python train.py --num_hidden_layers=22 --hidden_size=128 --num_attention_heads=2 --num_key_value_heads=2 --head_dim=64 --intermediate_size=512 --vocab_size=2048 --hidden_act="gelu" --norm="layernorm" --norm_place="pre" --norm_eps=1e-06 --positions="learned" --qk_norm=false --attn_scale=0.125 --bias="none" --tie_word_embeddings=true --parallel_block=false --init="normal" --init_std_qkv=0.0504 --init_std_o=0.0076 --init_std_up=0.0504 --init_std_down=0.0038 --optimizer="soap_variant" --learning_rate=0.0142 --beta1=0.95 --beta2=0.98 --weight_decay=0.038 --lr_head=0.0104 --max_grad_norm=0.5 --warmup_steps=200 --schedule="wsd" --decay_fraction=0.768 --decay_shape="linear" --final_lr_fraction=0.0 --batch_tokens=65536 --max_seq_len=1024 --doc_mask=true --train_tokens=143400000 --max_steps=2189 --dataset="wikipedia_en"
Each number is 128 + 32 x the weight over its row's rms, rounded and kept within 0 to 255. Layers, rows and columns count from 0. Numbers have three digits each. The size before them is the row's rms in percent of the matrix's.

# layer 11 MLP down (transposed), 512x128, rms 0.337, rows 438-463, columns 0-127
104:151166083097117103125163144124191152125132086158171161123104134087068134150141190164080077166143160139104128153134154097070105180185112058117105129118139171133027161103108121152111140169100150111121077129136138128115097132136131099145158118096040173141162158113175102080117158100143100139165156096116083127149142125136100121146084151058124091103091178134185160123158143136089162161130
116:173104163109152089130156103153122123089122202152177128125147093066167143137089132122101079103143104136127158123082146156118044102143150146125122104142103099165126096122148088143081100122066224122114151132169087175190129118102064158128121107127124111151111124175154089071115187063091074172170144116135144127142129100142146117140086158151133151085117172152105177094168175171111156116139
096:154091175071092109092124085112116073082108158123113118141119086151141146142124154140176159087147083139172089143169111093149121100162125109093155119104091070185110167055100162123154105101083147174086125107064069128184094118170089141122167076140087172134095117122107142133095115098152116159083184127083161094177133116080098114194115087151094128111118146164135106174130123165154091137089
097:086112124127127161105194123157125123143156136095168120145017127141168160134120100120101124095137161116121121153099146117086110128144174146021162126106156173066100137149091231131112131112158186096120164112112127153172078135122111097166084147149139138084143086168126148147145193158120174126143146106110067139146127151111116128131146139115079139138107136114137120125179199085155153061101
099:129099166139111129168175138122088135064136150113137150084174164121118088116091095137125153125182168121116173105178142114103096129089170133151121095180138169115107153121087084121136133160044155168093159129141066134087181131084172127138150155119098162151160172112119119113096063148097131141158155170142121124156139086132191149125112185068060092121118060129132108124117143166098176191186
105:124130078078111159114153138136153133115106102107122115103073097159090145193164109080147119117161184136175157116130163144098154155142113114058113184145127145099094205189164096161165158175139126123150123216100142146144129137140140165090138047151115120123124148191094130119125160171164106149162129063119201143160100133159188096131136147094124079124075164170130112102153170094117127104134
117:140156116127123153127183176117173084143113092108082118126118162148087170110094153098175147104138128170127063147134142130117124125178106148112118123088061153130140035064139120140112118114105138140082126098076097128136168115238104123134092159122152163159170118099137147131142102089136111130117077126143134073122145137126064156099072192147102180053173082131140134156075156127159134149087
093:156118125175071117108190188126114125161130107146169125105089141105111123134127111132124139124114107154167103137093108134183179107186064136107153126145048097091182122098114139087131083131075126131180104202069123177128150104142141095128104068156096044074184133115158076126068153109125125139156122075058131100100180088124132134140163107126149161108128110114137116143094152093116081120108
105:108121155130169158143203138150140130050145108156101121101107124115109152114150146136129145133118123129154102141154146141139108166041133069095117138111121136068091131175107135098109041154095187113111104127117141112171167144065145124205127144137125181136143166092105177148154191120134153120133104131171098120090180106201104155128184125143108172184109151204163093149130116170120177116093
093:153100147137108125145107078108139176100076117137101130135127147155126113110173155110126068194115109160139133057181173124120132151045087135142099126085046156111103122129130163145156182081168134180202087117206161148145133094094170168125074144082138148093127093160163114082103140152102136158189090141131121124150200140091104125121151129098101119120136150154135151142090125117126081067126
108:135042100135148131092147127112100073086147163199147147099151089099156122100209125110117118127097104101086129133203123123180156142155142157162147139131155075144116071152164136133124159124170125098108181098138159187084113171134129083145170168099091120200184129125140093113078086114135156128151124150178139145074135118110152146090148099141151139132175132054110148111154118194075124139098
080:154139126139133064107097157107091081106133124127134160129154141116110159065133115116096152160122117146179120166138132127152091151100084152135116107135073176158124134106139147150212091129117110070131103108149156098154078164190089120116186144132146144135106059103124101055101218080096069123178128117201053178113192111120147139134184093160125096126111137106144146105160103131092142135133
093:166084162169121120118135065088121134143134163128133092111166099152139134145128101143147127126126186126072110162110130064130072138086128181092184099068089100142156124149143154154056156078139153120152146108168136041125160163091135161138120128182144109118133062111173079124110155067115109120133175151131130098128216136110152121134153114088108136158163129155086149123154180156225125126135
107:117164087101113180126159142116110120120157103113050092119059173138131113172131113135169103127165155125149101066087123112134118124109102110116137088148167142157203111110103156073040152105133112092046158086165100143150113139092118133145080145100137139097180070143131127119150130121111116062108132105127124136110162107181075131193100168102124100186153096100190073083102144175139135122136
089:143140126150128085086122196150119159131151134136173097120179139120132168153138085126140201149096126154143116129210117109129121165125120124100124109165094160157141094071085149127194160129073144104155192139129161106117085141135172124136226099135113184194130209103101107095156127094101115126179113118130167176117168132187164125179093136090122112099181104150157162119132147149142115161173
117:110069146129119121124158141131135106151151136147163079124091080125217103113095182136078117167168084133101132117125114138235151113160050193190116100123098119103170199139095147107180139159144151151156094171120116126128139098093136135072218163101149146129119134123147156148124127161110145174119138087158117124097184138087101134159125119167100084093129162127127095180145140149110100173119
071:140118115144153110108161127133068053144092193110117144142132189150181149171124109032169156172114130141127145086180180085107136118120107125102118167172147151093118140121087121171131125099193120113111137174140153120129173118099116094183185111056124105099114124110135148105097101057100102146099068126166079080104150146132182131141144133156124134137186116157156050111155157108093121140105
118:154155147103119070111173145095126166170083137149098177123166121158151141112123166161087137103203106101133056166157141154100149149131157170151076212096146140114125128136112131134126124075133147154093069089180126117150146176140120153108143105154139168157092171104133124105127129118133172120074102079134190127099138133146115174141075101040204115122130136110090084120101166105072088153175
102:102133073155082139168169129144142215131107157148113082134118119165128153145154104175137123158105110180144148066138123172141096101099120141168161156086064114210103142097126178149115101093142124188090169113111092184117139145136122135108080178067086096204170128084132143190100124126141129103125155142146060121155116138181134130150165146134163116139092174080154168157137135114176138122166
096:036141127179107137087137143118127110125110148132154189120163130110185125071128112118128082118108093118187154161170155094184106127107147170066132128124093163137171150079109115221161136106130172151147149155116174150111132142074199142107125162177171160205089177163142074101108113130115143166159158105075121118191132159072149103112123147137108154118148095142177129139117135133140099135098
095:143123142138112115125091149115108151150135090164166120161125140144101198132149163116147130136152164122168124142111085138179092078041122117094102189119084111143158147085130083168048140164148103046160117140149105161096123101154086160081099152123130077153119186187131109100152131123141125134116043129129058136175145138135124155102175113072122161120125146071086136189077117157107158100141
089:125133156156111071162106194116214103150058113116097137102129095147115132070152146171132092134073108170111140143123121109159171104089120183126092073190124137085126136189161149149093173142137170144122159110110146126116109172192140176136091112164096086095112141083107118185112110105152156108171134122140138149116121091186159103132184061072139139090139137085105132171113159156127107099068
082:187107082174128139142115170116068088120189184117071128125138149087095130194147109176145180148090180121111152125184116087124110144130102121145130096145166138162085128121048077100126148068148080128177153115149145119136117106157081124146115093091108079157118081175129139168124103117175191135123147120146106076127111140109188145132098137138062095075134104128139134107110107091059075113139
090:173102169135102126141119126147107150070121095122118188073077116120107130161113106177112118218174178112106160124089082050123160201160121156109158127145115139121161087171116161108109071087159180149144120111156146186128103097112134122141100155173186174113080104111157139158141160041093096131171101144168093158171132121142125167126142127094073077142127116151114161102098102123149105141113
104:135151105082073104109131105152156109187155066163145109160074136166100161083093154141140081106204129162105094025111155131129139169163123138115101151104115120093180177189146163110092091094158163147117106157070180140122164142158145156111133120181127088075108113130105085135117130105073083115117140109098098105116117106114134075124113142105105197153078128136145090140127103152105189079141
101:139179121111143143177176228126165235101132180158140119079167156162120111125100124107162154058106114106124170106173137160181181094110117129125170112156124137103134089127105168121119107127211148100135087126150137158198126131155135099114101112132161125132122131100135111147127049085147142059117094173134125117121193125153139096135130122134108113113187129108116095126100116156115076172179
# layer 11 MLP up, 512x128, rms 0.365, rows 439-463, columns 0-127
110:142121112136134053115123126131195111119192142109115095092101154146142157129077119119115139119114127089109145199075176164155133127121154142135152187122140089150071098152104137146137127095172189143067100058094133155113017122142100127097116128137106169127101162123181176132094093146056119122141067115126179144089170176149159136140130106127145213122181128086111127134114127118134139162131
102:161146119124110172150104110087099143083094155162128096143144162105126118124142088096096103136212128117151141186082177178059130130113122101201091125127169117109114190140073114171152122138141147120177104089150099105124092092162164128151097147198123101084132062133128123120170123142146111107160084132094140142106120157154105141120162175174150157143097115025165180053106166147113135119113
085:124156150102081095123065112104145094136109105160097135122172143118098107060086142132175152135160173126149131070202121212171124127115116095200064135152138068148170133117200097115133109134079126139150137159117156067103129133133172161144167150153097097166171124065121135121110150153166093128124133137136174129086101111143099103129081152122187129148125130158111070163069062150119142166139
089:136148098084152088081086150174201118145169078168169147110116125113158146097189151132131097120101133148100107084089100070162158091118130169124138094140107115177118064175111214122101107107144117091145112119088209115164117164200166148133120156155142130131084084105105154155083095103144136132053134117127129129129138116135052123120120104154153109125117214147112157142101106157161163099104
100:052118153156118078145115050126091122086085087109142138149159184072147102110147146170042131119134168117164159111116124101174206101116111192106109107124090136143115115120138099137148135143156093155083133057187142149152132132094147167117120141115138141114171163074107176151128114070101099125086130123142179144168131162138144115135087131120170154152157120075130128165129164176172101182191
107:125189166152131097147066119113172124143137171201113119091131127186120151074098113147159119047130145110111148109115126117046158134126101112135090107136164076117092163139133128104085141138058147127127098121061150108135161137116146098109082151107121159125143117131128133187144168145157103161076144151076153151114136042105123104144135100135152061108108090158054101131148196108200137117159
093:152122175150183126088064096115161144141136103127135166101144097152205153120129183074083126129167087124129176116113130133173114133136142118061097170141136138175121110105122119100117088155092136157080125144074145140170127123165098178162129120143132128144150140078197158140151127111181143065140094092138138085138062065105120108166185095196049120204124142137120136119151124102131085114159
104:118114116157138108081118085066149137132057156168148108126103143119174113126123135099185068164127154084120120087102122085120119109198055131174071081168155099141121182146157071153198097124139117164148115178145148200157119104136111136118156102108123104117135156125120113099162126137153054135131124117077105149174131066092128144074100137142155086093122108128130128208132086158148088101171
110:156126155154131077084146190108071149097153149111159149130151118069046103163094107139098157072127116154124142137103107132172156168154148174104140142151138106104117166136088181111127113036111145107074123150158090178184190181189124089096120141119148169145132128111096092073111154082107152069100159109099163134110118092162104157125128131156152140193084148087132104133147100115096182146115
096:108187096099112112156123121138155144154140122065106105108121156156107116125181142149055162127102131076161122125062140134103054111113153138067124112150178162091127147154095123089143172157151129130110124167140070158106121108096142137114101159091151114081069140150182171151192191164120119157098080100084192129140144125177160133115166108161117049104124110140124139126106099079202179119112
113:135100145082138136118148150150136123164120162137111148108131108099155074092130110169129120112123122125058112095137084094097099141165103169140091143124174070138137173100039147179105175107098115194120137095102121059097193155113138097108092094096122108107142189156139138220113044136127189106096149115086155115127149120173159134117091142112128110125112127099152162155069149177127093103187
101:142164174084124138150115180121130080086098115140129179111115083125111108158161134133171101156152105085121154080157169147105071100168184100134124155132147112153173095145165181196148064145164143144157189173151141130164160124130133063130140116169092122124117154091099096114165128155173107129038121134100138165148143153126107096100125129139042135100086164173110100164175135078111192147106
116:113147155115063084104095165138139059079157131164137142117105078132118155120145139212166123098116116130094142082124147106128141116163127114123108082153128158150055142146190110176104158063140109201120180082116156173163092157128138099146099138100107161192087153121120146092152066147081153115135136125162054130183139150151112169115102145153158111068146123092106101152073172154107132117167
094:158133193159151139084138097123101078169101154165080117107133112155123131079114073163074071114131087128156142130128092099158115157176139154153091141143109176149147122100106113154108137119161165185082082160073098108117183087185104087102123156100142080153156109135114144204161127117122185126181181179083107098152124118157195110149120115163170108144133106135090153130166080094151115114192
104:111169131103120123143107136143095122093046071114149169074104174133165183151133075174138164113071169187106096030055193180133136147099184118120132094141119093125114108105115094124109128089139128121119152131164166150087124158135175152106028126144138117086131135130131117128136156141069125117167138153084156155129090121173145132086147198128132103169115111141123106123094127124141183100120
064:164133106173097133111122111127146184140105095174180163164120120123109152109120137171111075093173039217153156130146059080112181144113083161177116112097138158160085133153086104066158097152129095169142126137105080145127126127162127147101133157152125077149197065124123149189153069191127108109116131096127100113148141122175094158153096120125135105154096148105104154142092133178118140169160
106:103106151109111124112167104098177147106088108165150130192182160028119129104141143175138108194160110195144172128112091144185119173147105166182060087140139147148098100099103115104153127117144125135112082124129084151180134135108114133139103079168155092170133184111105129096206177096094129144142148094098108128126135133165161115162107125123155139139087146097154195089075086099141100152086
095:088129153120145108141165100138090092107065102201139162070154137150169100112086136149154189155139146104069084024112197057157116145126191115113176084102108133055099124118154131083167092176144123130152129131123131154078101090130117182115115173146156105124170108145177124117108146182113139167141132137117156112150142112133083103134143088139116121169113157143096143108136107103099204102119
092:120088157121083087158116123068110147059199081073127078104183116140104182168159168151095172138099082065119117193123143122134144086172099093115205153140162051129124136155120117120152190111139166136086109155109095146168150186136128104145112091109084138127080113142166165145109112162127150112125141097077140113179107122138116097128123193149144090130140182122142134106137100147186129146151
086:125144143123108181148135119094112102175093166117102091085118123128145087144123082141141090133129110092136079105190157109130107148140129158187131104194099162110129112156125126056140142097149129091086154109061081109126111171111154161188118102112102153108135144134104118191063099115128173165129150085106199094064140141143170131130152149168164119185082117172153192114174167076197098120121
103:135110149175160077156077147127128146202140154113127097115141176152084152125065167148077120165108133078139143155142150136116083189130134117169126114106122147149124123110153139126076141119090131117146119150048142099091110075144101121158135142068140119124166082197138082106200120163133158172077108112155145112218109122110068100167113187113113067126157130119111113074138187102116163169129
098:105121120103147115100120121138134133120110168134124130133092152209189074095043106142174102081164085130153099138097132161099065174148120153113085103065178067105147090189156126160068136200117134158136126096100085123120146180121095110080104123100118128108099184093113114131143182097100145147094145146144128131147094155097097158120127168103185069113161118119164094166104085119175162141107
106:131087105102083127176147150116160117146101142031142081123167097119156121090106138180115112073117141136136138152173127154153175137149177102155081142096082116174172114048101167218152110115064114120207136123102129141128098166131092094081156092136097133110125146152127104115129143117169155095079126117171107128166166117152113118136133121112100097097203152177098125135173146094182178151136
103:102165127077138119120138138128098126129096097142149134082145101103135177162094155148108151088177117106155154031197143139113097146182141145153115113123133098085103179146038164118119157121144175103125150137098136141113136116104128077087125067132103172136149114140128156155121186158099104124129081184103180118158131114133152118178141069106108104158083162177169165120095080103170212075106
111:144160153102115106140095093067080044141169137129112137084201121122106184178110142096123089160129089186176092154074121199126083195130121146090170101174210173125127095104119088076092153127107099104100125165145143132164167141119119158154144135080134152152109151155113106138166127122090144115163189127111075154139071120118126105175147058124112128159102165107130114104112123148120127095132